From a checkpoint of a small transformer trained on Wikipedia: vocabulary 8192, a variant of Muon for these matrices.
Each number is 500 + 50 x the weight over its row's rms, rounded and kept within 0 to 999. Layers, rows and columns count from 0. Numbers have three digits each. The size before them is the row's rms in percent of the matrix's.

# layer 9 MLP down (transposed), 3072x768, rms 0.0238, rows 2588-2604, columns 384-575
096:505573579555524553596514543459549574578469539446577532490530474495433481462576456569514557446519565470538518492453494579594509442503475452495539458422540441468619487438554517374484463492582477524408453497485496451487500587481605485571527419506572463508561458562463525511443515448480574414517438541492492554429452551488519531390554529483514424502474485527521477506576468419511470471516435511540559445546513500522528517446550440492436487442469571438437592501514552516488480476405448481472548535473515513510470494474480514524548557512565446528467535480572524527466454486609526508
100:474584496459575502520418511438524503536507478479497428469542513490438458513576483551475451485530486468465605431469495527612520500519499443374450622492518451546521447467497547517510421484481542483615622476438546514620539442500480583574468439477415447558558481592530507464471475472433566422384509464485442504504480520549474505441588494491526560531523404499501524531493525575468588482548441539518390544599574452498396516516454480497431472503422356509475477551641540618510463493489530486433574533515503465488442511487445481485431541532517526494500460515479570503441493492500525505
098:515588611445521439419463492538440554551415440539527590482463515582574512401319518507439371448499543551481535567538524512473478523401575557420537447493445579508550412481452483584392589508419426422439463522498530424512508536415495480576550520477518458501543534450463461472535531487452430515480564588443448521547503507546531476511512518503507514543431501521462403484455480513576434617486464481536516493465429490593471532556451536489497503529483482524579493504503452506522586465509578518491472510541383491489493487480493586452495503546476516492563496547503516420543547420572420476
102:535426482485493457489505510465557493418484390434496540460495384439551498529468554556532503576572506503515488520478462501466407516483527521512527480489581519516425511455461450532476518451600495471423490502512512501518520416471451505518517523580482501520434512526469543457563513573483462623450529542431582499591582505424483531489544528465441498561534491483504516461471459489451529648470518488482409568445474468540507427491512595452484459464546490396409462600554480483538450482481433535504503474585544491430522533544553490592539565510467586512528498563470479454490546540562570579
103:591522523420563429472530474518524579572490430565511456449428561514501569481473394471516512492514503468576509559458508477464557546485403496534473457538450567488492424554485495524512452503445471502556414558511428499533428477518533474526504469511567499550580557532505476512509481392408593563507457469370421507485513530510616526499538436495580492485491484535508500521462486446498526571623570522520483521506511419519549442425510584583552479444462488547537527523502468561521482428496551541539509493461431564437519574525584497496521489472510515439538487467496479501539460497521538562
099:497489417482522552430479599510458403615558495536483457440518466604561503386458405440529516490501437526546527536519620522517513460434564401510447525433467455456510501479599535498459478499398497516537502479461484458614578432451517475453508450458553553542425560524483445528559413492521457505541488454476571523476538449483399463512504466485517477542460538494539393539555536561502435445508507506486572545553559498499421569417532401517590432521515423499534406511496510492588479515451516537566478394521523544543538518581489504572534486572581407502571589509460515590505401516559453431
100:441458433487485509486497546475492519422447520496370521549523429471472535517498492502559559528400464552519475534475524473473504434537421486445475503447558433542463513598482515602452555537427470428508449481598518549502387551465432555469582548602593490506502560483455430474474490574456547498530456535449546412535537554521492508540574598483552502476524493493545544499449479483501480452389495430444471506473538549408495463475514557479518452532514527504540507591476488435493448578455600474531478565422471587532498527515589480525524452508493522515519494499486494553454470460584569500
097:507438418492521525509361462491520516419486587515483473482458562512414437516488524447551496579587522507482527591519533426535551530520541442446433421468434561508494462561409393412428490456490539577505499513523418516457528474441451545464515561468481479532458571491489458533437554546471492429464411491477551457519452502372413509501480522504470505433465426498498506437493460529499486459526448581432456513564557451490427432583513514526433636447529406557475545511527450452441433445437493522438408530473465564589461410561469517573476476542485556558557435537545555459506561474428532471
101:503472415560446513465455461484418501506435532464496455535442423518405411469494465476521586493435474583498495550508534564418446563414549573481491539533535594487494453593494451491480556510474506504452498546558495455609456555553465515470385424507475454504556491558472554546588491478512510394506503560441426483498556467586553451397572531406480470536440389530466523425547527482585479582499520441514462486462507517410508538454511462531436484432540444489564515485529412480396516508492545505623472469483521372445530516518504451566509482525459481617481569528549426415547581492506503521
105:550559537488549533490611516501502521391522565397468385472537565503551502506417418564500487402597456558504523544481566478580532530558436479493501532534476544583565485609540500375495500448498497517477456541575391553505515465461476580521550437510428490466492534509558501474526518508495583560420504415538516527512465490554475581402505523506472540503491500572510543555524512460396559497558465539471407505555557581498596491503563422567506455545501504532517406507508484610424514540533448507624501456512489554561551441452488502382510478424476490553465525464481455580545442549536452551
102:522581632526533506512455509504488571552481500520503518462491439552466499500530518489415489478481529491564515615470469542477478499501479481497514603554511559507552466538474427529509432481510537472384514521518461520522457481450411432508513448597556565446527498519534452546476455495497525482436430471439518520469450522511538488426446528498471435508555443566453515593498481543523503557502541474560489532511514484448550512511531479551586534000499532548477335463574471548415515478500457479480450515461537541568514510533541536493481493539466470544524598466469481498519486557465487510
106:478547515429557530536474496526461459518490625438568494490503537540624455461430467497367499513477636523448472587513505430432496612450496507497563522510567530530421549580425474457599540465456419399414398551483508572494470546510545536530432508473400413500464508517575492512493448455510557516515536506551475453549551516383485491344542410489532490470530512504497509398485470511511504497448550468532520504492521437420499494471491593477565539468453495443537498508454469490502486525557504444532483461402493512483493487419470492506481498527445461486494522460544430519451525523456513531
115:474539545532538616577461490460556468506484427569461550445554553394493476450522478561473468569508465531448472473432468489568481413515428552492433454506407552503525425399424514480476430514508448413455508458424526395477548494528439518515495488498486535594482505632560513503559506459503479502471586478541552447546490532483557418483519580579465491482529504497495475503499462468516522492526406479491479477461399491501573436520458540517616524551433547457607533536511456499491501435486455569546410539494474520658474386514498511587537504423474565505444501611491532499533456582541513539
100:508449419554427516478556451517480543466478456478511512494414586617510565550617466401456452519473592547485466552544545473487446565425414540523566569548476513483495373594457475594548474554515571435497536440527592569432430461563589470513575534565569512479500466568479611509455415476521471484457436533554481499505448516529547375473496572573397506559396550445418469505493556521560507523563539459507524475518630368513547496547454489500529507405561431500467519546472462480493450487402545454527511501611512525447512556525554562492556560437454517514600444481451450485402570416390511491
101:483424440460488496483548489453376551559534595463496477464557532509527477505555509423513502499467472552522527503505559439490546501493525489474456531428451437528423520499529506481432494438495533420477428563397478413494499544474566459534434415447559554523531518542449406440472545514601562529492457531532550427455465581594504493518453478525550510579456468377559520464464448508582605476553515587470513445473442523465558518512511469496470525493525481451505486392504543439583467546579549498427494468561602397584499432409443566485508482425538555512494499477542495469505445650456522455
103:488540448504495465603546528481480504488502493460484434492573474632478476470406432465519419557561457517463491435586481480448468478544438461332466442528424558487497410566433479423497478547504433504508550480569438433517520517553562407524529430505498527519520535493510489404553533491543522534444596530551450458389542582418453427548436510431532458435553482521545553629547534465521490502461448466437542542527581436443533504573524401438545503418468495536514427561487447508480482526493461522566501458453477495496473441454559548510500499430487419438435574452586554575502570474462573514
093:454512542472473489455527512556513402618461341467430426602518583577615494558614557583570449569543519484504472463523482489576499549469516488547543452451485464448492540582533572468544576417515439437550562473520503456559502438523448485478478482459573404524610448492439464512479520481519552444490503534399531570504358526575435502508504432513508493565453614434568555515559528485488526444472497536563471515463508583439568443553475442515489521510525515557495530498481567421533536519442513447442485456535435518497531452498518491585460425405517510520554515422499472528512528568551498538
# layer 9 MLP up, 3072x768, rms 0.0426, rows 2589-2605, columns 384-575
100:434422468447528449558444566517441482432404525444558575506527462486499377553489475581549509513556507521584532510578507619418513460425435521502476496455555579532558462524498480399514551517506473421567530512463531526492425480492413500307510503630534450473542456535525552512443610631515511569417461484546545531527496493473504512454492550435458491473418465499531489463551512547620566531362451533482533459539492549537584474539530516511530459455489540588593501498476499496518538500529563500511495463533486563564486454518557511468513392550494568479493557492483481507483438440459469552
098:529500436481572537480530434529510480506450476489508505467508568585498504372588518488533438484483533495506417488478503519509490607478516440477510614558465555436502536516405583528579495511588541489448586509478523473515500492500568507496508516555474469459424519559551422466477508459558445505496495495531490577551511569442502466432510443460568424495518452546593452516516494462444483471532544503466485398459470487562471588528462505578494514602497551447564483548498552529570462519599505439425580467527507416449522467476506503356537457467502546406446553485501320431525580475545485526
097:540516507554515506458408494570566410528491463474472426481475538520501515614564542474530438568490511565556519426529395586475537441466498427458537540488568475577544481515450483487421580563484547529481537522528462600534490437587464512510458389580579592461472468473513496491398520548500547514500578495584535470463569507461558498485535401535440402514393507452545441514496532451416480505490542442455529556534504440444547434562467469461490489492492570492497507438511427539449591514490472501497535469406423501509583586481465511510512538464584478573510493401533453461569448536461412542
100:488596498562524438522496490432537450562529515451524550515525515496563542565501537479493414485537532416409500488493484504456404506438500562429566632519466448506590558467441469539481420488475522486553513502530542448438437425481540465501579421533466514465466591554504554510458510509535412511389474506397451469532559541561484443365519496460586442461584504537427518446544484566527455471567460476505556484553549445478622522435506400510575593500405521526453510504493487532533491529518442514528562524489454514467519575548478473546573553519524551445561513461408541585443476586425382516
100:388558452527526502581540559420444409446567605517475472504519616422551541561521522566460535494479504404566470503494535514542464554507479546569538549527545528514489540556520429617405490468548452486527486466467551483430460541436546562481543472419460495447445517551519528467433494447429587491468419611484561407458532485470465528534447512516524439451518542549552518533520561432548379523514461497534470543395414489485520500533547547560481494445336631403431476480494556503508525460558515494498585527442473414462488474483451562587483594505496646420425414437532495590498481455423451496
102:521550450517556496474444445542581469467556507449447395507469489513536509464495564522511443554481448491548487502548540432483446476461436430500542478508491479492441580496521458505551353513449531462501495573437549576588485535505509523463476398441490654567522475540423478611484423468573451535452493523427506557549463489478493541493494472458521483499420567517536506487519573490495555544450451559510532614521594447528480585540528472487471538404515576496483513534602481428460482371546474480547512481464515496524556450560473538464563529492519529459458521485552503587554419459450515576
097:459464445526597443617478604489510463548444527468497450461585436551496520525446490469604514524431513608493485394516562573486428518505513561533460449488498408461554435489477511505445619537433483530493620412495510513484503479433536528530474494511554499539571460478429536458454509385487459509466458478456447488616460510440436465526428451496559447435552464502507471553502504511475523533499527558526472391549491524527455460517529451591532469522517455477540510591534448398521537444489514496510461557412468436502464585567525451395503373554498533471464531466538481514523473557422573517
102:537480506509536447595483456538458447506563477560475504528487483479462437484477576515530535552531531502507451471573598503502511516558516452465441448533528472422514499441532465376407451450380498435583482524481446491608571456572638418504574476481519528556466487531471456411552507491495516459453473464476464444497453505536408633402539422545524520467430538367624508425518470569489528445454484477507560488476498429512463610426471515504538511582479546473490505532451506477500459503565446598461526409506469464516510539540463446502466424464547562446493498528457512527442496446503477451
100:480487511486548459518448514503442531538526456484479477372484518500456489568562497510458526444515471497467534516484508507594522525486499423579453390466553449422529425500496507500570444572506462409484542520544538494490482431518551465406562571515629482510463458443567544463427464561546534451489485558514541578591517496506494400568421606409520526547456460479436473512568460508541450416440573465456505497490594523502511545575420469432469424421525506478540614425416439440535466437448556516549488463483504458484639569374475479429522496437410503437457507514414478422541589564567548505
090:484429546466483478529517520467462467501510483496609507520461507432493503479449495563521487479508526467465468500513582373491547467606536475494514455389592421463486500464510442522532561518525471476586512550447533558565516452488589536462562540430595425527480492450495488451523506502435496479604503536470505462505623511501509529531531487420528488503507648428513467424519532546571579389519457532519592446472514468390487448499527543494441534417472477503508616536436485484519437487541521437517523575476439502460418522485488498527544523522560502503458435613553528453467533491448552480
104:527528512501390418525475555405502492452405537432550543598516537506527494576423552574433576578420470423510503496493498505472525528392539519412433498507454490463429487524479403510479565466506440428477468496491515480501575494499525595436557547503501486400549525502440514548532475512503540485564460451552567573474600428482497573484505505476452450467504490500574474388506530522503449576453558523498430459537481527458391510458488569593473427544511550485464498448491491471540558442406539453499490522477393541460453431584565490620502525454464499424581457445590443544538485438565502557
104:511528524429607565492475463533511498506464518453477523451379495440475499498627438531538531531542470474472487483419528612557496476519444560498461482520541395479564513489517498489440440648505475521583440455569566498491460475511447435417391421521576510550497498573572521465549606458551471523464486441518431558511519493468455408438527594501592568343517518532485499518597525523389520491437421550464470582473478471488411445418493493452518570496399514536527569553543552529448415506542513520636566525475402403537529510514544438537449514519490516444539470503438550532540456464525552474
099:577454568470490505501407549521454491496488493519458386463580431430494433491464386538577543427510491489438535512513549477507577500545434527529518465573496527552500493457509476435518555522490427514556425640559433437475531501517461477554516513439448490447464444429549501477470565571533592413413427521475451469482551539531505363478545400438597568454504629472446415482491584540515503499528500487516513465549464449451481544528532484512432532485557558566412479449496471509491408511519524535610515417533553507505460460529477481484524535573515570549534502506500490534468448577483537512
100:420484550544521488528454546449625556544536529477497423575391544415405560523513456460478496558506528524485453457490561596494557540517488459530476525544531482493478473452507439355457517475550410498482487464562514411495582560429541484509565528516472431591449550494431580519505474446494480518493528511505561452509537556485491508450544462464383427464513513547502486532521507467439482411522458523480478508488476505527338506505469554510623473520452536436513551525485498516524462578478534577481488470508501454441449560433489433501605587445418456508506638542542519392447411467559435521
102:532568479465456456536561499484563436487473624569477525554502468481492463489369436524466503442475546442469441452493471445566557535511498499438445582528492483514475501489488445406522485592550547605518478612479418515438486503541453448499506519451604441572487454551476579413447592532554565528479459485535526542541548458501476520455566554544576529481453447428539491570428535622460489474476655514482473477497550552463489504468551544459471431536494488514463469504571606556520377515559446482517556550458427502467425459422517422420609471464442517481586467481459536522367475525451447488
095:532537433450487502523515487510648497439486524599476499516404593581413436551351492448424598418473516489459560486514502482529517444553482486448524483466526511521553468445600470487483407482470533493582517488529505510527472464517464596516574536424483502537538532530509465478505526548530421535505460526507499435459617468616588468509541549486563572464474514525493483365476558530524435474530506550433498485523468450511450495426442456539517485589511421566535463408406502491475428539563547557477442569507489466496506498607549520531521503542444580520537434514520506520578504517549519512
100:540483563478526553533442534514516530460484521525478501463472507516379517483437561506538458492479497527605601481509475581464453410602568437470443530567528473476554402599494469568426581495488524454567475427488498474503548506513418465454587483525460536379491501480498532524470508476485444444499465472434548595516450568557443395602500507535461511515513482510533580525370479560568485505480486523523490460448498584413598533475550446432373527510581488473584586530519472539557520522480582466531521585511516516475572556537440484519493506590372617578514500514427648534571558548606532555